{"n_layer": 24, "d_model": 448, "n_head": 7, "n_kv_head": 1, "head_dim": 64, "d_mlp": 1216, "vocab_size": 3909, "activation": "swiglu", "norm": "rmsnorm", "norm_place": "pre", "norm_eps": 1e-06, "positions": "rope", "rope_base": 10000.0, "rope_fraction": 1.0, "qk_norm": true, "attn_scale": 0.125, "bias": "none", "tie_embeddings": false, "parallel_block": false, "init": "orth", "init_std_qkv": 0.0161, "init_std_o": 0.00232, "init_std_up": 0.0161, "init_std_down": 0.00141, "optimizer": "soap_variant", "lr": 0.00751, "beta1": 0.95, "beta2": 0.99, "weight_decay": 0.0, "lr_head": 0.0054, "warmup_steps": 46, "schedule": "wsd", "decay_fraction": 0.899, "decay_shape": "pow", "final_lr_fraction": 0.0, "batch_tokens": 262144, "seq_len": 512, "doc_mask": true, "train_tokens": 757600000, "steps": 2891, "dataset": "wikipedia_en"}
Each number is 200 + 30 x the weight over its row's rms, rounded and kept within 0 to 999. Layers, rows and columns count from 0. The size before them is the row's rms in percent of the matrix's.

# layer 10 MLP gate, 1216x448, rms 0.199, rows 666-682, columns 128-191
092,234,179,209,241,151,192,188,208,188,170,201,201,187,212,206,167,181,202,197,218,208,216,233,197,179,221,155,179,213,198,207,179,219,155,211,204,213,225,227,182,200,189,218,189,192,272,182,237,222,226,140,188,197,206,218,172,191,197,242,152,240,198,279,245
104,148,220,211,208,176,218,227,210,252,191,210,225,187,223,176,196,148,169,201,221,224,189,189,267,179,175,202,214,213,223,246,228,224,164,189,177,228,164,234,179,201,155,205,195,237,198,197,154,163,192,154,251,196,190,220,253,190,162,208,194,200,191,196,160
099,156,249,157,127,209,225,244,286,178,206,217,154,236,156,270,225,198,232,237,145,143,168,185,216,193,147,219,225,162,180,227,179,193,173,180,211,236,172,236,190,157,241,260,161,194,189,162,228,257,176,221,208,197,190,166,193,193,200,194,246,149,220,219,200
103,159,191,214,238,174,224,200,264,214,202,158,208,187,209,187,169,184,165,215,155,181,211,199,174,172,171,215,186,217,166,187,201,218,195,208,181,216,186,206,205,175,209,208,252,261,174,154,215,169,191,181,174,196,210,197,164,191,208,239,216,174,214,207,183
100,147,182,188,194,225,180,179,191,153,182,188,206,165,269,197,154,177,173,191,179,166,214,192,179,171,222,200,175,171,242,218,218,214,202,206,164,193,203,233,215,187,203,208,211,201,275,255,160,157,220,161,183,184,194,239,158,174,180,201,226,190,162,223,165
103,186,278,188,236,194,198,204,232,240,184,186,202,189,204,241,198,214,238,172,230,234,233,227,174,184,175,180,134,207,244,215,225,168,159,206,141,160,247,222,140,283,237,177,201,217,191,155,175,161,212,206,185,177,228,213,199,132,174,226,180,185,241,229,233
101,235,181,213,236,217,183,253,170,227,219,216,184,173,208,141,194,212,272,167,172,242,221,213,193,201,227,243,238,172,214,231,218,162,127,162,202,204,239,189,176,215,200,193,256,183,190,184,199,236,159,187,237,248,220,238,186,211,165,200,193,174,205,183,184
098,226,251,249,198,168,214,201,205,179,160,248,199,238,218,254,150,216,240,159,137,246,196,176,239,195,176,223,230,195,192,199,152,199,201,169,265,242,197,161,205,164,225,157,173,230,186,210,121,194,236,147,208,218,217,183,178,243,191,257,146,270,214,193,254
098,139,196,163,225,215,198,196,187,211,242,189,220,245,206,218,182,205,189,179,241,218,188,214,207,225,210,218,198,178,165,211,166,132,181,211,243,196,214,204,196,179,194,132,208,206,187,223,273,215,235,260,189,190,203,160,188,167,187,194,234,177,227,208,246
102,190,190,185,197,190,186,156,206,197,236,210,152,268,193,195,198,199,178,237,198,191,234,175,162,153,210,244,114,166,179,227,190,160,232,200,216,202,231,285,167,188,219,185,218,204,230,180,221,166,235,172,188,180,209,201,165,190,153,131,245,199,199,212,189
105,162,189,191,180,145,202,165,190,132,209,118,232,145,178,232,147,168,180,205,212,196,203,191,224,194,153,168,192,168,226,149,235,247,222,213,235,160,197,188,193,205,189,206,193,225,187,171,177,225,175,158,202,235,229,208,181,178,194,145,198,210,255,232,211
100,228,154,196,187,160,139,200,203,221,183,144,220,146,196,190,211,210,150,196,201,235,183,180,193,244,216,202,253,212,201,231,211,199,225,237,178,237,187,155,212,196,155,188,207,213,207,190,197,197,224,196,195,219,246,208,226,184,179,245,218,204,140,194,149
098,200,186,157,149,226,165,214,228,217,189,154,185,215,187,194,192,161,163,194,193,267,210,221,257,143,120,231,85,221,220,130,193,148,198,239,198,184,222,189,175,270,169,178,225,237,194,216,166,160,191,146,209,201,241,209,199,217,230,179,243,198,181,166,211
102,208,199,182,223,178,227,148,193,213,157,199,254,225,234,209,183,183,218,187,162,201,216,157,138,207,199,167,240,255,215,216,216,148,265,172,259,198,152,178,167,235,189,191,184,190,141,249,180,218,192,207,222,128,278,294,195,198,233,192,204,175,197,172,251
096,278,154,160,221,193,219,237,163,153,203,185,212,205,196,157,203,166,194,243,220,165,258,244,248,191,219,241,171,252,219,172,211,233,175,177,223,272,246,237,222,208,187,219,220,180,251,224,190,181,220,224,184,179,198,176,210,239,183,192,197,173,220,184,161
100,210,209,181,244,187,148,180,198,217,210,199,190,275,181,183,192,212,200,166,281,206,201,194,281,212,189,230,214,198,209,203,195,176,241,178,224,235,182,185,179,191,218,162,165,185,180,218,202,179,247,171,148,241,238,178,177,158,187,243,233,181,230,239,220
101,215,178,172,210,171,218,260,184,190,187,207,196,205,236,207,208,160,198,228,188,190,217,246,167,168,183,167,191,248,237,224,191,207,178,205,171,185,200,213,200,163,232,176,195,191,184,171,192,246,160,203,176,191,245,200,206,203,215,211,225,154,202,226,235
# layer 10 MLP up, 1216x448, rms 0.204, rows 666-682, columns 128-191
097,157,165,200,167,244,174,198,184,196,211,221,187,183,143,190,164,187,175,224,214,235,184,163,167,247,169,234,212,194,240,236,211,192,197,174,153,223,180,192,188,196,143,198,190,188,149,160,155,194,206,231,207,158,143,214,179,230,177,185,231,177,210,166,172
102,125,234,187,212,199,179,135,179,218,186,169,236,180,219,162,182,172,221,168,169,227,213,184,238,203,182,201,153,215,249,216,170,220,205,227,230,185,191,212,194,234,167,213,206,234,143,237,240,186,212,169,281,205,173,182,178,192,181,162,190,204,194,231,249
100,218,206,209,194,178,247,214,222,196,226,157,189,211,206,202,159,167,205,156,205,187,154,141,200,214,225,176,170,204,178,162,265,244,208,214,199,145,181,192,211,206,216,205,174,205,215,235,230,169,167,257,208,192,140,182,204,221,187,203,181,146,190,140,156
100,215,208,170,236,262,211,113,230,197,223,206,150,189,231,189,204,210,226,142,220,203,186,184,161,260,257,153,261,191,194,178,173,192,229,165,219,236,225,165,213,202,217,188,213,153,173,182,166,205,204,251,201,207,212,136,154,259,176,198,156,201,194,144,226
101,196,184,162,142,247,182,193,219,233,213,256,202,211,206,166,185,183,196,161,182,175,193,202,216,201,201,262,190,198,223,187,153,229,183,181,214,217,236,229,182,221,195,144,213,216,255,162,217,171,201,221,207,181,217,211,178,168,210,203,204,207,231,197,221
100,188,218,209,189,194,223,186,197,183,178,206,234,257,191,184,189,216,217,205,183,198,177,150,257,181,160,170,216,203,229,214,183,189,178,168,208,214,197,269,184,244,224,201,191,227,213,199,174,169,206,256,213,174,177,175,186,199,216,162,238,205,174,214,197
098,175,250,200,201,186,182,223,197,216,241,187,230,183,253,169,174,258,189,154,178,140,190,189,197,227,210,185,222,258,187,211,161,205,231,138,249,177,188,233,162,181,209,272,221,141,184,250,179,230,161,158,200,212,229,172,220,210,189,167,170,190,168,210,217
102,181,211,238,186,250,186,103,196,153,169,188,187,220,216,199,167,220,204,198,221,199,187,239,186,195,252,139,198,182,187,208,166,174,177,226,226,183,242,263,186,185,204,189,216,225,216,196,204,182,162,186,153,168,220,203,178,230,174,261,183,269,251,190,239
100,124,196,201,249,259,238,185,129,162,156,229,206,217,193,207,167,255,197,236,210,189,268,179,221,216,195,223,192,201,215,137,194,189,189,215,186,161,159,264,189,227,217,213,206,208,170,171,167,211,149,152,215,185,199,203,193,211,212,230,154,273,257,172,209
110,168,201,206,195,167,229,200,272,222,206,220,204,236,210,172,181,138,230,217,216,162,163,196,184,168,216,155,147,205,167,259,260,170,219,178,179,165,209,242,152,187,195,207,236,173,212,143,203,179,166,185,154,158,226,254,177,128,159,158,207,174,131,160,179
106,162,227,159,177,149,181,176,175,179,199,176,246,141,237,216,152,212,170,162,206,191,198,181,230,186,163,215,177,202,197,170,207,229,208,239,182,203,224,175,241,229,211,165,199,235,175,187,244,179,169,186,122,152,188,182,187,221,201,137,259,214,214,189,196
100,227,188,199,209,165,166,214,188,174,192,201,200,216,187,128,215,196,183,186,192,244,204,223,203,199,201,243,234,208,249,180,230,238,227,202,171,217,203,208,188,220,202,210,272,155,233,166,199,243,160,195,229,244,207,222,199,221,173,217,189,183,162,187,144
096,137,210,153,253,233,235,242,257,183,203,213,224,189,231,240,192,216,222,223,267,170,229,133,172,198,235,182,231,221,233,243,237,248,159,193,171,183,224,225,125,202,219,183,258,190,217,230,244,264,174,242,197,198,179,217,216,202,143,185,218,190,220,182,208
102,236,206,260,235,258,212,235,271,137,184,239,196,216,199,172,172,187,175,230,197,228,250,186,207,203,246,214,227,221,219,186,216,204,195,143,236,192,213,165,188,200,242,208,258,262,192,174,193,263,225,185,179,180,179,246,191,163,234,225,217,220,246,189,197
096,150,206,255,206,210,159,184,235,212,251,184,201,176,201,266,193,208,201,152,169,211,176,205,160,212,136,203,215,147,217,221,232,153,198,180,171,188,197,210,209,206,212,185,224,187,144,178,150,262,184,208,215,243,195,232,185,213,228,187,221,211,154,258,189
099,172,239,182,199,252,186,239,180,146,264,231,217,195,211,172,221,184,163,212,201,208,248,163,178,191,180,140,236,181,178,194,194,184,177,198,187,170,218,151,198,198,214,204,185,191,160,150,194,179,219,239,208,177,172,207,209,221,219,213,180,146,222,192,167
100,172,244,239,247,221,189,178,200,225,214,241,194,187,173,171,201,131,217,194,225,245,246,162,222,192,211,182,187,187,192,187,207,186,204,184,284,152,191,207,234,221,166,212,146,212,218,204,239,229,166,229,210,222,190,258,181,188,160,190,179,246,235,225,183
# layer 10 MLP down (transposed), 1216x448, rms 0.19, rows 666-682, columns 128-191
096,165,141,214,264,221,162,163,179,201,225,185,149,160,184,198,167,155,206,196,188,249,224,202,201,243,221,265,167,226,201,250,199,174,125,232,191,222,230,219,205,221,195,165,210,178,199,171,155,181,211,235,189,172,187,213,213,166,215,181,205,198,216,181,201
098,217,186,189,205,189,169,221,255,210,155,178,178,256,174,157,212,194,169,191,210,208,118,213,173,211,164,242,184,209,164,184,220,230,186,204,144,168,253,233,182,229,181,189,162,232,195,201,158,206,218,241,172,216,196,204,171,146,173,215,228,218,194,173,139
097,194,229,178,199,174,219,208,170,245,171,204,219,254,160,247,204,214,194,194,192,206,192,164,179,187,187,212,171,194,194,210,185,196,205,155,176,236,216,173,162,149,214,232,184,225,267,150,236,222,203,195,179,176,173,202,147,234,252,161,235,203,198,212,146
099,158,209,165,221,192,252,206,179,229,175,110,222,178,203,177,202,181,179,201,164,160,235,276,189,229,173,213,242,207,232,205,167,155,254,118,159,177,206,247,259,232,179,178,172,166,172,184,189,229,187,138,176,221,226,154,203,241,186,148,199,170,239,184,212
101,224,239,236,218,193,197,189,126,199,216,219,207,178,173,200,219,197,189,233,229,185,165,206,164,185,232,187,190,187,191,253,190,208,257,174,218,200,179,229,206,238,210,222,207,198,260,224,160,198,215,195,224,170,228,225,192,257,161,212,192,216,196,192,244
097,214,273,189,230,230,230,184,152,195,187,207,183,174,199,215,213,184,221,183,234,178,178,231,206,203,237,225,200,209,132,231,261,220,188,193,204,205,222,126,215,181,170,212,177,248,169,104,229,184,165,164,227,205,202,189,164,224,240,246,204,193,234,184,179
100,192,229,220,175,168,189,229,187,186,213,139,169,120,227,164,216,179,257,211,246,126,188,174,169,208,187,206,185,260,183,155,212,156,232,216,190,229,204,212,203,227,170,153,218,189,192,145,180,239,185,193,218,214,160,183,156,189,160,213,182,204,170,227,170
107,142,241,183,212,201,196,169,194,193,150,196,191,175,192,212,152,240,196,140,144,225,202,223,229,176,196,226,235,173,179,196,202,185,217,252,228,178,220,169,218,161,204,181,160,203,232,156,149,152,156,195,223,180,191,169,178,203,186,230,174,217,231,174,185
099,195,233,217,197,179,197,213,214,233,206,202,213,232,210,212,203,226,207,199,247,167,209,154,188,184,236,187,155,197,189,204,189,139,219,207,242,187,195,182,193,190,169,219,164,196,203,174,168,198,166,166,181,192,206,192,228,229,192,192,168,212,224,203,227
100,201,210,190,213,199,158,245,281,231,213,225,188,172,220,196,167,229,191,201,173,212,186,164,225,265,224,171,193,170,240,193,229,177,254,123,189,214,161,257,193,176,168,239,254,149,240,187,219,163,180,228,144,207,224,219,201,192,200,114,170,201,199,183,181
104,230,220,176,169,234,164,226,280,250,224,183,218,189,188,152,172,250,170,191,207,222,207,204,221,189,148,236,173,167,180,196,163,190,226,190,170,197,170,222,225,212,220,163,209,194,231,226,203,227,224,194,179,210,209,188,143,198,231,163,157,228,162,213,192
103,255,175,191,182,169,165,175,189,241,186,217,203,187,177,161,161,222,216,238,188,231,191,217,162,208,229,170,214,201,202,200,179,236,175,204,181,189,250,220,213,218,159,179,179,122,212,218,225,238,196,185,199,241,204,161,185,244,219,197,202,181,166,227,212
098,213,236,186,191,220,208,201,260,178,160,199,205,176,210,212,204,169,151,170,151,168,193,189,201,186,212,180,151,224,175,167,203,208,154,207,242,198,157,248,226,260,162,170,217,159,244,174,210,210,189,226,223,213,197,189,151,196,196,200,202,179,194,140,199
100,142,181,221,206,226,196,216,195,215,160,154,218,210,217,176,198,203,182,243,222,162,202,205,229,242,233,195,213,172,144,160,187,208,205,221,171,195,174,235,204,194,207,200,181,167,183,185,197,232,283,230,178,175,168,195,183,206,213,239,140,170,183,192,240
098,169,175,185,207,181,164,240,172,126,148,233,161,194,131,195,150,227,248,160,227,189,178,179,201,159,133,218,234,188,156,180,146,174,200,209,159,147,230,137,227,190,162,192,222,176,199,213,268,173,174,161,154,211,167,229,239,213,205,213,192,198,206,228,218
098,185,238,229,207,208,274,185,183,198,168,181,212,163,217,163,229,143,219,172,197,180,203,160,223,218,218,218,191,163,168,189,231,190,176,246,135,211,207,251,169,178,261,223,205,211,233,189,134,243,182,202,201,189,188,231,187,183,233,188,216,201,210,199,207
100,184,217,201,205,249,248,139,223,236,226,204,165,125,155,216,209,157,237,162,203,149,206,206,237,184,215,185,230,122,171,220,154,149,195,193,155,268,199,214,202,219,164,203,197,176,228,168,244,215,164,229,254,202,226,239,161,140,206,184,210,266,161,210,234